python train.py --hidden_size=128 --head_dim=32 --intermediate_size=512 --norm="layernorm" --rope_fraction=1.0 --qk_norm=false --init_std_down=0.00783 --weight_decay=0.013 --lr_head=0.0106 --decay_fraction=0.664 --decay_shape="linear" --final_lr_fraction=0.05 --batch_tokens=16384 --max_seq_len=256
Each number is 128 + 32 x the weight over the matrix's rms, rounded and kept within 0 to 255. Layers, rows and columns count from 0. Numbers have three digits each.

# up: layer 9 MLP up, 512x128, rms 0.201, rows 402-454, columns 0-127
# down: layer 9 MLP down (transposed), 512x128, rms 0.199, rows 402-453, columns 0-127
up402:136171125155111147089185168123135161153105114119108189121144107115133085155103134111121151087131074143132139116092125164102135134080145122097172093138143062203166139098058153075168100141152120106157156121130170153119156117126171172152076174127131114176139115155106136121094152112200150114110071143084127108150138140094130090133109121151118101137099100110178132108134184103117103133086
down402:120064081143188101180117096171130117069135097143144128117133053125157161108152118129093112176116156146130138115160114090169154120119137150114130104125163126104168126095141182113074113136095154118192111182134117139118108079072055138154140138141152098146093129085102158132157171156110143124055105180149076116140173079109102155148126149094118130105169175144084155113137127120171153178085
up403:147208122175144145140161112037180148124121084104163130149119087161102143160171071150150073184098081087139045104139132103104101116084095075126162098137100126106172132068125159168127140069101130137155145158176177102145111182184107091071124134131164098111098088173109181124126178118209155176128071111120110124140167133141127127049175143148113119110125102074120152107141132146190062134070
down403:165153185188203136104119094090142160207116122147130137187114114159154074070196120126168115168098135168157075098096147095089167127090161088119195091099068061088098111142183111175122162080141114126153114122168126070084151156139120143064111122101054134086163106129094132082190129112121056114094166137150187140118173168177122149124149136166107112124128091125146144128062125183119135158133
up404:125132091061170143152185136163142176124107140116115110098098103073124137138127098138112110104145150074122088083132124134197104146176091140140086100171131175130138233169093048166185088127116109159082110122128102070131093148137104104105108109095085151078144165148128130100129173177221121166162133185127141129083131109101113099098147101149141144192067088106074144124178165115203124148159
down404:122075148113125125123221123125102142168099130109159106085201076130096107184086069121109183140121162086143163138114080177153159183099100137159122117152174133035137120148124070118131145116183111112132144202135095122084214148191181103116107144069175124061089174178106133226130120186107096096082099074171129152093147143074193134097141059102135079136124096119159136109171136137135138090110
up405:028104107141114109139150103116124051082114141133104118152128162169144168185087183117180112122128147207133142081090119149176155105154212125160174188142174185109132137123076139122092088139131095150108149167117088045118087086175133159138027119109207085168148130120119131109121123135143143169164122135154128097086107081098143078055107190162111141090128121111161120103122079135100094166193
down405:107087069110152086115119092165098104082112110159115160208191157167173061141106214180104141123138119135104123084096124142185139071113148082095147222183136113115139107148092094136130136106140155124139138150209091114125115119119105156187027105140174141093143167096076115167109130077203156110167138080199108091050120079105069106090131089189165166105166163136139186123121110139095144150165
up406:178094134144166110119182157034110148089079144084114170107096150176068188105146109149117117119163131088164161071140072132134105120117140132165127154130108169168083090097136117105129089118130102163122162154158120097111140161136110107151143144141104080104148115095126075148106077105188119187134170111089118172152134201123099157154082102185095133083161104131164187135147144126108062118107
down406:138028154151165138130113105150134175111140088114041116142086099157076096209107130143127115155078086112116122160145155151105187138153148159166116132087105128149179080145138115103121147124077096143094127106132136171160131117144158140129062107107088170133100141129135112114142158133151093105129137086183139106125189160180161115088120072178107139172081142130141111170114134112142107130182
up407:107114126116156087114112153117144131126140158109139105094146116211126150100049125121125168148206118169061125157110162190169039169125153080148127136040125172085173102098101132104095115164144156141091102106155124143136094135150206133140130135075120155141093100109151142126163136161145112116142120119130066086110102138141142160171172149140113057130095143121173159075145097139105098089154
down407:105104198089157102119123076143118181073116144207132148209078095123124159043166087125114150098143154109149173149146117137102113114089150088055113170134139142166087122079162118136121151133154168125123087111100166126150109132145103152042148144137107131060190099058160121154107118155086137122075156114133088164122080165165126126162168133144127106135192113131099147177133144141150110131042
up408:142110160130111119179116172106090127109097123185147182171139183109081120135132137086157112026069154094125174159128098124173164104101146140149145158103061218126127132146123092157145128105151113114135125187095134114147154087173129137049173083080142110124155105068097161147086153177158098153140153076111092128139128187134146112116117085147136163119124055085134164153169152163130137196116
down408:073127158098118101096145051160172122159181104150122144120142124157112134125171114134096117034081151132175109111130136175098092121105087049112099134126162125177086137120116151095111154115090109137149173124152142110099155125172150084157097140137111174203109134111181136071200107098110188146138110111133139135125112121208186132113109169178142077116153130143129094085126179127183114200046
up409:107148105125091115125109140127104157194142136207089121172161107157120142148118113102124102134056153083169157154169076126091148131151113152133151138161087142143151079134129074120192113107148121170170118156165134119125121158099103172138103221132075186106129131133097125137110136158129105141119138089116093056133133115147141181085109082088054126117077143103166105132160127083172132118096
down409:134119122160150111153134126159135128070154116163153180174098152131125103098112158145164141123126176128099081147139077149136089112113046175130118115149170111064068169128143155100038126133137120096146164105113139141151103167143116094130185070127156121169148105094163087119124135133141120105180125145184128170130228063114103040158133108134125115042099179139148096121139133150148144099097
up410:118144163138095109150110092177151127122149149159104139082081155132065086141086187178131141128092113143196082220113051160080124145128147156096151148148127125162140165126051125119142086104123101146196131141121103167118119141133114166066113097105105121144132170155150150185152144100145131146067150160093079114142100098109137168090108140081145130088186090137145112139111174178104044112153
down410:197128158211143173140093103138143153083134100133147177108174162099132111149186105103174130150136068123073110179116101122130112169133116122118099139098097092184093066125196118074116105156100149105146170129065099087137127172186211198088091121141123159079151122140151131134071119118121135114108127109145106176119140175182107154178113156118117091172078148109115099090093108118150092137042
up411:071145129149117109100149164075173049059133108150087100197136104123097159158143169121102128116110106152089152122162074142053136142116153158155132138089122157069140155107124175166107116069135122188153093134096135144114141102138183147116095114168181119131112158146114119122121172123103111153155130119082144100149149069114194124113128136157060166172142120143177128103105152113142133130077
down411:143151129159168058176144118081107117118123141171076133178104145189080108140113135125088153119111111089197156134123146057188140139101117080129089148131129106153132168144165121216129174111152128154119166048182147112171119125126112175143078181120118083121146176132194095159096103159112107168084103088120125104119098101047141149174150146124118149107151082126125078141141098090160084107125
up412:127073185154114130108080155121124095157134186135146132115104063118107085169135156130149109111142178110102142160101101176150133098127056117150130156156110141100177177118078135087112134166094180141123173108092092118113156108180128158096150120082198188126118124097146088107142169114130104108095122125092110096195141138176136149140106134148157148106142145065083160076161103124147160112109
down412:161105114068140131106153124128107167106077168130115114099122096105129167135079137094109157092151119162122150139180130137167137093179183095200123099097092208117078163122152097178180088112074110117099108133172125179140098094105124067154128157153090107080169171164148116061187147084169165136140186105117162106132129117123144139141152070088147169104129117108175106189108110092162124137059
up413:150140159128081192111152118080151114099075110090126115160130123124114160109131114132089168124145117103161165165111171151152125144147165125097135101127116064158109120179168144147126095138135150119084066120130093124111099183193115155170146115111130164094189116118100102070132105105086156107092149156131101133164137114140080152174153150132190174090074063138122137114119159117088112180153
down413:113119132098112108111084159146135111113098147114115118103113118109158161098124118130125096200147164150152134121129083140125145120124115136140164127135116137142145176132104114145130125117140103137124118111093101094068140131093105095141166127181130154140142139160128146173130130094126120130138130145134123096142112107119101137109123162124093098092130149092122145156144149150124188155133
up414:079115091100108118113136130094128156074133121079069053148101158180139112120136161150127161241116156162141102102112168105166116117168183132134093126170142155104115100131129112131094145127141157117112083116137173105080149096204131098147110099151088159119099135093095084123160106149103152132130100147145163185129118152148073135123116131140117106098118109127150130138174166127101140103127
down414:131139154144133120170172097136189051127140127107180164104119094144190098102184110162096143101110117163074144093110100212130129126104106112136137160103106155120162096147104127140172097076145097150134162148145078126150116145112158165098157087156129095115131115134178132159094143112128079185152116153113148088154118101109155143109110094113130113137113100094182096102090093141145089124116
up415:117139152135114152119096131152110126139133169078088161126085152101082065077163138169131101099131155106124119141142130096117138077160177115176159126119139141104140172147103136178201144116161126137095144058098128088071147124184159137165196103085126073144090129081172170191150086081134160141096159169137154129087089110102208127102174130086087160106149056154112110140135159134115139112138
down415:149066135143152134129114120096117110147131109177145094120181124140135106148107097158057147144196104126122075148120163180120142146142135165113106138142151154128167113109159138132088138173145107135099162197160153125136142145103137091082125121109107124127156123147102079091178145152123165106112139113148125125132117122101108154139093178136129085080130157118082194140076094086061157083077
up416:151169079148186134120137109162191148138106067103137119098155105105125118167140129157138116131090074176067164155154122143116133064144116120150123174092087142139203165103134124139163095097155079146090122113109144151149079101153114091098165120081098123064150107069154089078114130131168132156187167145129166202147105100149117161116162150109199099189121127141102146151136105106096098139091
down416:166082127209129107148186060081158074083096105156145141187109170100110114075104169147146143109131116195117122132106134122129088075147106087113150156133176130191089180154092135105161106153094132155174169111115123161113129125134143143131114063088160187147159188122162111121102150156156155150153169153093104148133111066121090074065159144115168090148134094099129100089120145152122068021119
up417:186068138133163086117110140125106141193175074171095155087166163118153159119165116068168140178086136120085138137172160164150203153082174226098191126174111140169196133064164090095118123122121104119122078108099179148085078106152164085118152068120082126122126114115148222093058151154112124120104123177097121108144156112133183149122135153173088110154088084096128118108113094109097102145076
down417:235163133199078082147138079129148141091156133144133138102102104069032112106173154126106164158144137178130144105057056129051108127156139037097166106073093125105134045107112134144110138202151079097165144176124167135158121209164110131138154117176136128164119159126146099160113098242078221118180132119088118106056217140134143148161084115146181162073093076167127133143086111052138084154141
up418:087082177127185081161138126118130078130099087178148078111091131115070077115129144127134080079114107091150187094139127149116154171029183147139126147156099125135125173155094122189161116071134110068117163135136146166189181193153136137161077144131168165121140109027099100151139148151170134146157170078161109111132124129152158081129054115077165121135128085102203115133092148149131144195113
down418:129183134114113134092138145130101147124148105149122125145169148089113096162135117140172163000121105148141094123130111103154126099023120144124098116102144128128070122116176137166195156129149126104155082169115164135117164129137121108141114093150109119137128109144122138153125122153139148101119076090120098160192106135104157122137108127099137143130109163116171147125179140121147123168118
up419:122090120119085136151122157141181167121153179173145132105111193095157110174098186123128128155137095153153187081148088138110053106097131127153141139121178162111111148142091161083095109099128114170049081148163050128164113131099121127123183167162167120088179125075121165143144067121140101152077079109132181142116135164176135114163139173128139126076081124122115142177171044158123100071086
down419:130145139127066113109113093148071091114111116129162184124127108124079104092176128115175109100093219149103118145163120142165106071156159106177120102122131114111096076140079136044149162157123138090127097107152066175119135048170155133079159098074157092122148161091199148141101094114149167099150110177121124162164113128205113148102183135229148161120142185146091131027145146102086160159158
up420:103079156080089136165125105143127094141171146154068176129122124115185108051148116066117198160175147206065112173089150093147119133087178111114129094104116113119133139129133141129181089097133145125128105112161122128075144174085164143167140124179161195147188105100099104118134100168222098164133091137071155147067100198173158123177085038127134102068113120136163091129115168078109123118121
down420:138171103140127144146140136133093115132159170157110097137117123156114169165139125106136064131134099099130097131156135113104148095118123128133147109096092080121155116157162130119146163056177167115171099097111139118130126101113107111102136138076133175180127145148066098204160114132088085149082177142118112128149103152081150096150152105155075113098172146138151085127184092119152186155162
up421:152137103101145131153169157087117123121152091155106120161134128120148186102114152155125054156150075173157134091182123096103148130103076138107183120151138102131162157101114123204175174114135135127126162155138120150120115088150136160092122190085117082153121091096090178091173110150084120137066111140106104107169100170113130149117108163152060092172137167093089133120114188113116133129110
down421:147099136134144105192068089113123161132145127139203097107115049209146114123118153090096138117145143138105094143143106141100156149138097085127117091123129087137185123116131082118169130170116149101163158104183101170088109132165110136134123125125103118094159087132159077133131118075087124141123065133135107183137090136115103101158169140134159134177095162187149149150174097139102089128150
up422:140134158149100168166072160124107105120103131132135138162125117081109149126153125132115170129128095128141128101123116099118097139104128138115174180087171125169164159076093112118166087135130105103099093117153163117066161120151114136134144123101133115198121099103155170105128165098076143067130124091169121143156136139138108148126111120114131197099175075123157125127170142126112110162149
down422:118119119102140157134178148120123144093123161121138121103098129132196109113117118116139131198127152122128135104142136121141131139147116128122125099120095124131130154126157108127084109122120145171116136164097132116123147158121110115091121157080142127127101170126104107142130129134147122154106156161124107100079129144112129164095174152132133112184126139119123090080102126146139152120135
up423:072128091066122042065146189096154129095109138095162152107078146088125095130130147188141118113104098169114167127131199111111131131134154107120146114145160121145146111077097089137133129139157158075122134068140129106134123162159098153186109153145160143064161152120133144116129173123164093093107158148148097111161166115153116172090105074119171155122129099129100151142166161096122175170102
down423:137128124083175133138192070114094109105103147079123049118137093080118101185122111144131117138146137158139163086131162077116104107137101171174146150112157068159114158142166111093155162140085115114118101115136137147194139114096226087134097109167160098119108139104088111139160123161197125125158145113117099176163130112135138215171056171145121146122165114105120109117114132115139097096143
up424:208120099098190103133095126152117125108106199127128158157112134122131100138152168162119103124149127132060129127092148133114193104123145108132080091156146116116105107167107127157127124126114092129122114168053140091124124095151136106111142192092143134138082146107134114149086087130154119124108082138133118105166133129142141112144119118143125116189108098101170206109080149151142087152122
down424:080145116134087155111133128129144133118121101142140106102106147108137186143101083099143120150118135117153140130137131133139093131178134164132178143134120099097138147086158117115126131174164130157141104122150115129130141130098112118111087084158136138105151151126113111128133147113142140153140156125120130110095136118127170138112144145158110115090134111117103090155130121132122167115164
up425:130148098104091172112118147118107144075081109193128158091060166110099161064121112137088128148145125093115178124146113174163133148143124104092150126167147143108151158085109159124126095103141123085156141149102130094066144123127096128105150137103184092154160120163131135178140118134095100118092161090148133127116184070122148149122133164128101153117152102134148154132114138168190178148069
down425:102188132107132132098145084113119149188142154100090126068163124104183131125127137114121133128150145123129117161122135124144110130086161116111097127114140165143137096121144097145140144117161085182145124082133153113158174151083093130140136131105148106152133148149190088087118152120103173133161090165117121123174123141118150144050154160091110134078103111129149165134171189117043082120154
up426:185133114143178120160097130127196205146125149142117070122171112165123102111136126089145140160059118210155152142147173130106075080150088135173127151130083097085127134101138091123145101143122096098165110133132047132102159135124126154156114172098123161145181120121099102109138127119168108138078128113103108188099132106147088157154137145127177094161113131115155133127162070096087112160084
down426:082107095155084160092176193100093083122126141169118122164170122176093146074158129076055125165162119170046116099131176136183177121156147201114124151183105187162040107122090095129190174140098116089130112151149164135220151104130153098142144163118096109135096143068165053103144126164095138096178155155173152056149098113131133099094164082103107149109145122080044147070103128131172118140206
up427:101071122161159121124126100119120129117088135137171100149080143122161094060167170170141148106177137111106154137119127190147100143147079136131141073125112120120128078154157121108113118138128101172131113145186062113092129178122114135161104142121139121099136114125132121077069086126193119119112134145190099141183155131093151126217132106123118142123182105109125108155117098167171078094114
down427:149124183137138108084141168172152182132134169129127095142147119146170123106163127172146086116128127058141177154069132079162167126127140072107119160083116134154059107176088109119161163114099105147190145098239120123121107074125139106097123103111139111125081102122073143129192154117086177135113138122157154081117149143138083107149099087102103137121167121141124153135133175174130114090133
up428:104127123124140138116175134137141138155137114122142150120082141187157092130114106180130145129088149192154164067118098099156120150082114112125169140136230143071152137161146104129099100133175196134114083115113075142169136160126113173197157155142126142092073127119124144109088135152105091121131090121108121089124094100142135090136102091102164109085163142111145106170152116091102112140129
down428:162123126174156139169096124134103070144103140161156144065142095121097170136125157101126138077125119105156102168088147142088116102100133133111074120118082135187086086141088140136138156110104123114116175150172159118145171139123174158095125100087126081148141174110070142119151184091168174068150139111158119129110128131139117113172120159136135118164137164164157121124151128094143059129093
up429:155162088123101122202143127129087157151154120107085095088147079119139122118091145128110152127130137138146144151118133098176191112089130086097107108140133127076148141138170138115071116107107136141066176105127203124081184079109081143143142051160126151103104178131122138095109113150158188119056157104132116126081140124145140111125137182108104205111133167120164122165149126119181190122126
down429:096118154071174146072153189086165163144076160128149144133161113163150148090155099135143111179126184156141135033162145164090098128133103133128081141081097117139136128093142066188189127171167084145125105107121119182083098116115194156100170133147094087096143070092158126137143129106077138125199110123121191137170109092155102127139096088160154084112144110072122148122081117119123093145116
up430:076123149144103151113167149127107178113061108077151135124142154075179140094147112133087123152125149125133086138142107152102146135150177090111120127157125113135135140125126132094113107103146139124169165131146154124108122108084157148134117145192125139106188019107150140071171131123105143138128160145093157121183158094179104122176135097101146105166144069095119119146124155129143069136118
down430:119102111113115137192125098113119133109140120066170142128156083116184132185167139122134154149125171126164103155121105129134112119113081136115135119159089147084131115108121155118099126106127134146140159128160122148121155123145147129117124145094159083139061118155104116136118136124161147141080134157143117118094120132134118166180126145111119085162088125129178117117116132082159169087126
up431:102159101148155107149189165151113111120156188108122127131168120060164158091150157113098137086102105126063151073149125126173133171107106096095198134114096160116129099129142089185160112135104086049149093124122077125134162121180102068070160151144151112134153141109124154181107134145141177130129127153144184096128155138113154145095144166185077156103148105080124149083108165067127121113117
down431:095090200138101114144072132117081157098079116142119148088101151138149159115137112091140113125156128078155167154122147082136097089165146101115050155140174119133176136104126141098141151080148111157135151141153192160098103111179134134156073162132059097141099130171142133114170112097096136128166102095164115080152136157130137096173082156123073087111092164133114118159130193093111201140086
up432:133078103151137192131114108102136156104094078184147186102081080139067109128197136144132148105196179103115119107100098132113129141131107135177127149115120169135118138123121160140146180109105148158099113145154116129132191085167173062078146152201183143125201068169157092127092118112104130108203191143086063113129121121141129099099143125139116053098104057131092163105130147166094092132089
down432:092129182089088140095085115082094135120074156133139150158156111067136163153133072111091190155107163081079193116164074173117123192114081102128161179065140124134149143108144154067054115091104124197108131145084115139133109127141129188123217173124148033116088142182110155154128132111139110123135157194099134170112181135118143113103117098170140133117047186110160167119165133099129079139144
up433:101082115148113112137153129132136097089164128071114148103094079116140129207139141150111048134069178153072076128106112140091100092172158092131204184128147166123141137162132125114125094137081095047077159176132139136141203123131115071099130102144130160159125109129176155166061134151104144150114120085110136164174152122142153131091147118131104117142101126197134084105106168216167081140100
down433:140089150136124090099049148131106148126127115189102108168143158173136106084133136117179090145138098138134119148124118165141144205100069119100050150114104078144121111104133136128100136101176130176113151087169088140131095022153091135104172076161158109117125069113175139197170155125150155150122130126094149101151133173146062176159153145153114136123089127179106100113174136128095073101210
up434:128116103149140131124181112095107068114153133117190099128064149150115132138174118143090135089070096119155164096129113154116129107150145048143178106131098112143135139145156067136137125134163120167090111142130108173137094120153133182089124127061068206165143082145190138095107121105133086137090131113113126170146145138130184127123108107132111189127107151101139086103186123109163166197160
down434:077164106134155147147170102177110100168131112150111188124159133113092135124161182111108097049102121079126125120125104115138120119138135189110116030078192109145128138156107168160147163093107120142093128121148108227076184115076110052153122116152195084134107089131105054097194181128119168117091088102127179144166100119100103156120126107125139089100103177118152147133143204197133137114140
up435:126131154122128080153082129136181100085069084173145139111080151162088082147142136210158154136128119159136184182138092096143108169121113114120144130057144097104160134149106114141106148104154164118119142143084161129131150111147042144113161070169182111164166135117137098165126095137070123150128061107154091113123184138139142107190140103042128103149071133102194083155135098159133159147141
down435:097081183125124142128140088132127154135153106029133149196151194195174121142128067092099132140172150165158104113092130062156162115134098133094122095133098149106097082111165173163156112166100176116089123183150129148165137137117182132151103153097106082123101114106127102132128147162192155143145139116153129162081134074177147092143099143090130111113177133170103055114113152098143083104071
up436:112161118112114102114164142112076082125177137102109199130144135152119145119161151140097127138156134038179130133109149080155140130132158164098172128176143143107168158136137070100154122130075109180170154176139113123085173097109132154161104098076156129105123120112113186106120090162137130108097177115132152119179078172081116117078115120101041131128119125081148159109113128095139161156168
down436:145083158115137156125136116141146184156100111143156107152050086135191132117117134173138123102119135156118090096115106152096119092115138077169094122110132113144129129095155115144115078096162133128057078108145092117129082163142154120139123147167149118118167166161166135133118175128107105170171082138104129144135173063127144144163128097150149140179146103159135119141115124158122087115108
up437:192118159145100084141112114165190086126178097122152092161117092162119143120158109127146151113075080109164110136066186124072111145112117164107118137097096121066155186099129064079144094103093128156091143093110140197111139118176096133124090119122070203144151124144117131112084114136143159127165129114094063138135148202099093144174162115137170138141083138157141112089135133119163179171109
down437:109096164145127137108100109128118061164128120165164076156142101163089210135108097121112105128146172120185129063191072120110129125087119106160172155151099107105155141119141097063160097079114118134067156090085147145129151070153110197102177106054122215104089066087128126144127137110152100145151124152149152122166133147182159068142168161176054126120081141168131117158175120166085132156116
up438:136126146156067131154142128098190101145151148117176056116068146167119155150143182169160124053054127122119146183162127113094219107125095123100143114131117118110100102154074116081134179182171123147132172091173108175126099118147063102144140124128071159141140085152112134186145084119096148179082096061110113023162069198101112180092215210141155160094134132132128097144143071108120142149189
down438:111152168128075136080126100095178121136055101110186084120153185175102087159139133092115157129187149156114156158140120091123155072149111083118116197026132162117074062157085161144146166203118122072073167195200104195175168112174130073219139067080116115122124152163175120169124128092154121111154195075141170039130057127157145076133110135155145096142130094012133139110176116177139105107087
up439:139104153095143106091105168155126175121111103126155104170072118111093121052166163140120133087103113107121136144150126099120135120136126148105151084148099136090095094130152176155108133081138145095074135191161093069088111138151152143125128155105106130147149116179184127152097159126101121145177112173127115128112091136194177149124164125090127102174171131094148169149135123106068154090155
down439:168173124094059139131131127122129114174136151145129152100138127092162177179052116178130126094149124154157126126074151146112113140104116123127092109156153148110156156131070142110147081161100092134195185069118158175134201135092117079150137099168127176150069141077082124105146120103156137112083146097115151114177130146133081078138073150136120170104102138158152072104123123108124121145138
up440:151136091137142131128176183093111135128102097217084151158107116149133141146101156152083009120117109207126161136117174113036089126124134134169144122123113124174159168142087113056076098140115135176091100119143107077096137158148189071108109111183087153114122128104179160178144125111132086128067159084126096135153130129105136095147105150161066100128119119128165187100139118183105137073162
down440:095096110157185184095168106133119191201166113147098122163143126129164163062163152115141119185183096090142171133122147150150119083102121102153098071109154149079109137131186158136164061102117158082172136087152124165088130160115134033115110172194048101104092151124086173185049099067063141046157147171126147096127021138124087149134077118124115126195136110201124094145111134121152147146145
up441:080134155122084038111212166128147100109078152091081158180113117145127118172169138117117123116088159131124141095171065107075155094193168155173134107158096203109133171164154157156142114091102106100189096146141129176081099126181137122166167104144135069121146121026092159144081107076161091140121145139138136078171128087067120170209090175116110127163111131105129142090134134114138101150094
down441:160156139164121057096119115126156092089142135114074154131108148105097124128134161041172076055151166091151081110068117180086172125134156178115085128087103154144159152107132167088131117201115129119147103164180100118117151130147137166106159073152149125209073091111148122089095119090156151117172145099198132074098205114086155104167101119127140148153130211133141177108152120077130129123122
up442:126176125130086084193140062127103152120160072153130115165184166106158154158099119127060160130084097147112099177077106117139115094123141138114120126093139141112132158118131094117123144118189179136153130079186155118118145138109136150157154103146133079127135109173087135145156126107134129156123118138142128156124113141097171144125126095108158114101100134046127092129183118079159167131128
down442:145082143127116202089131151079150137121158118089107119130096102220092095154165100152134105094113122095100109110119080101087139156189066125089129124146153114093068134146191152078044119142182095117149116159140125101129120113100162178183184152156146111115110105128099146099069161140124142089194119134199158216138142121099134134127152116128098113129142181123125187124117127177145095082163
up443:149158162165108141163153118148178126138082118110105089087098109116098131152165168142120178082080048075158127187087142151166109091108104095140165123149169126104097197081128146125129126126099084137120108078146124107105124155087111097104102088172134144171156108112155097155135148156107138143165065116103172088098133113128157110147153178153152169123145131162144097101177140093112173099178
down443:101191161177124056095126166130155128132119109105137109107135158157142103153151132137138122119130154085072095115152143153155130087164121141079123126127155107127124129082165104145111094174076110173128109071132161148162053189132105121139109120030142092095088142090120174099153112155094195161137109068134082095132117140154131163213173123146141131111126082115108178085122148163107186127159
up444:135158140075093114150171138101164095155103120145184107132130141100089127172125131074105094121091174119060123156140140171091123118140125115094064163140155164142159147154188179130162118134142087147125081081156143157133109122124071145092102144106149132147143088121114178118129145093146157111098156139168065134154184127117128190144132147158105071033170100090120123111123131167112115094134
down444:183128183099139132164072103094067128141159147069137144064144138100183104149123134147119145043178101129159078173115095100134123157106086104106119155090122115146152125092071123162097182164087100122158162158134144111105099079129136156133160151159174134130113124138120134147127132139165088179142125117128091131180157125059099142119131168130133116165131156163113110122115130120124115087119
up445:098147142123171131174097179093138090142099118087129107150079084096110083140096092125125081134136150125128121104147149145146119150139167146185124123100132146109085136117103141165098089115127111105133086050133160116083069136166156124178095161153103123134117120074154110189165173111186179101147116131130093133112186101056138110163208110189107149152121126089116126135137137165106131126138
down445:136094158189118075138127109169063107118155154173118080104098092072123161151099080145101190140204123163135131121116080116122141115127149124147145192124137153118176048119095104078166084137139155122197136123110167077174147098167110143128166136139143138111101183138076157138156120136145133093182164146122084148128093113113087108106098133142123121097167075122107173158154119139056148093160
up446:092075114083089015161120106120122156088157164133051107179123139142135205122093169148103144115113141093078164149188200092177125097120087122109092155119182099142150120156164105178086132091132137149145130102118172132179141116111089117143159140167176165197053050116146134104102202092157084212132105137128116058145138171128127125123154119112137136090130150099137047094103113169100080173114
down446:123084083081103134139160083095152124105125081131121146149090098107156160194105051211145076136174111138132114162112173016175070143127128069188160171093167117155156088182112163160091167167090074042159129141153110092149124160192129137148189145119119140177178147145154079124149117147060161119129137113105157150148117124119114141107040192138099121145076078122117155142184078148119092116159
up447:169136131137179134133107118175099158091147107167159136167094099136155119145113148122125105136124134109099141112090161138158127072152082066150136090157132164119130195151066152208127092070092155085131106085132127117137144141094130111121106122147135126114134095095122148143153160097106112170120123166143144151076094064103119141135112180176154118210119146114153118105137169138071126103109
down447:087126151158185136110132116119101125138153083093139125191126125193083117094103175058159109135189166134157160098126104060119095157134148123140086086086112088133153149191117107111176125152132124157156112129078138132136198123161146143160101156119149157139072072105091106134141062124128102078104180112170152161127081182127096101176175141084120072128153179146145110132102082163140137103145
up448:102118108137080126117139189157158138139120088153149152140166130154160152139106110107141119084063115087057097124105122176184130119100138110161093080142114135143161121127096083164105108100138155123161162154141173113112168146047029069081125143139140151103129141144094122079088122134105122127137067147117135146167163164052119182106110147106106161169162167168141124180123137165147144091131
down448:125109129170082146123112123140121190124120100140136132137179069087138181103115105135126085200142133149153125074088137102129049140090128140171119112161149148108084075157034139167147165146160152091124087158095130155109132124067156115144153110143116161133094139075158072133098126117062122110081130173112100168139175136081127167138099124128141123168163163140120200149132122101167110192143
up449:149107207104151166146165147181122090122072108120106170164105077098128143172111098145087116099114088132082118161090118098154068162151133109137138168180131178177112146161151128129099129170155126172112125070119093054135131083108132101154121147108150189132122100106176128119104110148097141089097108128131159090167091099126145166131099141117153134153124098108110153111159114149161112128159
down449:130163076182128126117090125142151126102154115105126127099085107117132126117111131124100109210136183130156108147117135139117128132181097104122122109081100115096099130093124141133153129097151107059137160132172166131135149126089099124112168099153139131150139188118105148145137189101162164129165132126104146132115154100142124098126107109126089137160125121107158119151127105121142111104103
up450:164095160133113080174104085127129156134092127203169092149184128134131132083094150187196128109107106203145084174128100154098113043134208145086116142162089149101132153141102162088144128105121105081096156124175124153151131077137125131071194120101134107108088161143138189160093153151127158157141188120071138180110152135106088141176120117065138138120089123107121103084152116133142146101148
down450:136075137146113131178103150183161092157119114065115089151150131162190137104142063214183119146116142158163110154146128101121128056142120151173094138113119148147098122132133160109072137161111142168135164161178142127111169072098059121139115169069134086197108100036040119107124158165093134130158119119108158091178160110141123071131073165030151081152097179159145115079185213124077099150158
up451:100125117154087141114135127108142122134146144137134112103122077090115133143153139158159111104083151108191187141081078088084109132130084126106168107131104142096147159138126149108101092111123112140127136153170123114165110098101146128115189138117118132132174116138065164211103113150079185146114134138132082094134137106160146105168189150100071129157151191101089142099115091141179130142097
down451:161162094158156057109150164146169130131133142154112182085169138165097078129130094134139115104096152147103052109153152141170127117141177123190124140102098145136094112071200128065095103113100110098071101111159114116096150156103164176134104103146134115162118142109119118146100091100135112139163120100153127091097097166174162140123127177136130085124131130097127158083114110164116149204120
up452:127116137083141107169104182067094076115111110109059110159176150168188145166147111142174141138119126151133136167179104147140145109214154127094138107124104062126093073069148140127062106109144138126118064085143131102078187202206127126126204103115186169150109178101111143099157153122129106159152096069065104079146102128126129108198113126087117121102126112137146129159175178104131120123123
down452:180075086092141150099155099117080087074129042138061162182190148149105109064149159171123117097057184027104163106139073176109132126230078140115180135129127103153123160152151172111086080079164120082114139011125139128064138154162170121102169148148167193221120147124161189132104146127173130123178110102175160108123202162100123123176061087059131195111093145146091088155170125130116127107134
up453:106108111156142102179149141109093073132133138145121151171148097146121118166042142087121105112143141125150150135126093143151062042116147131156129160154199138116103122099157165156194121123173196220131098157107094122153151036131157098136121186199155113141143109081121095117127132129123142164067147119118121124124123141104135144060185126083123135102127099129092112129095095205121093128154
down453:086117164066130075144122094103125122209101193153134156131144130161160097160070164113124143120182100160075108142157115146122162199108163081094120143153179072143131092079138153102121129168132169112159106095142076124134093101139099107112105108127186126141104155154128099174124174131102083166125118080137153105182057145132135158133169102098113063103151107106121130144179103160153094199113
up454:123106179123117156164138135124117113079178156110149158148081099088132133077205131072139192171152140087105038121119152148107132140123162129149146122061133163106149126111127113119151153132117116129181101157124077103102150161106105153130087152105209172128153213073131102166105139132146141194184065161083107114101143088162144134144112129112174097156155144081079198116122092053127089189098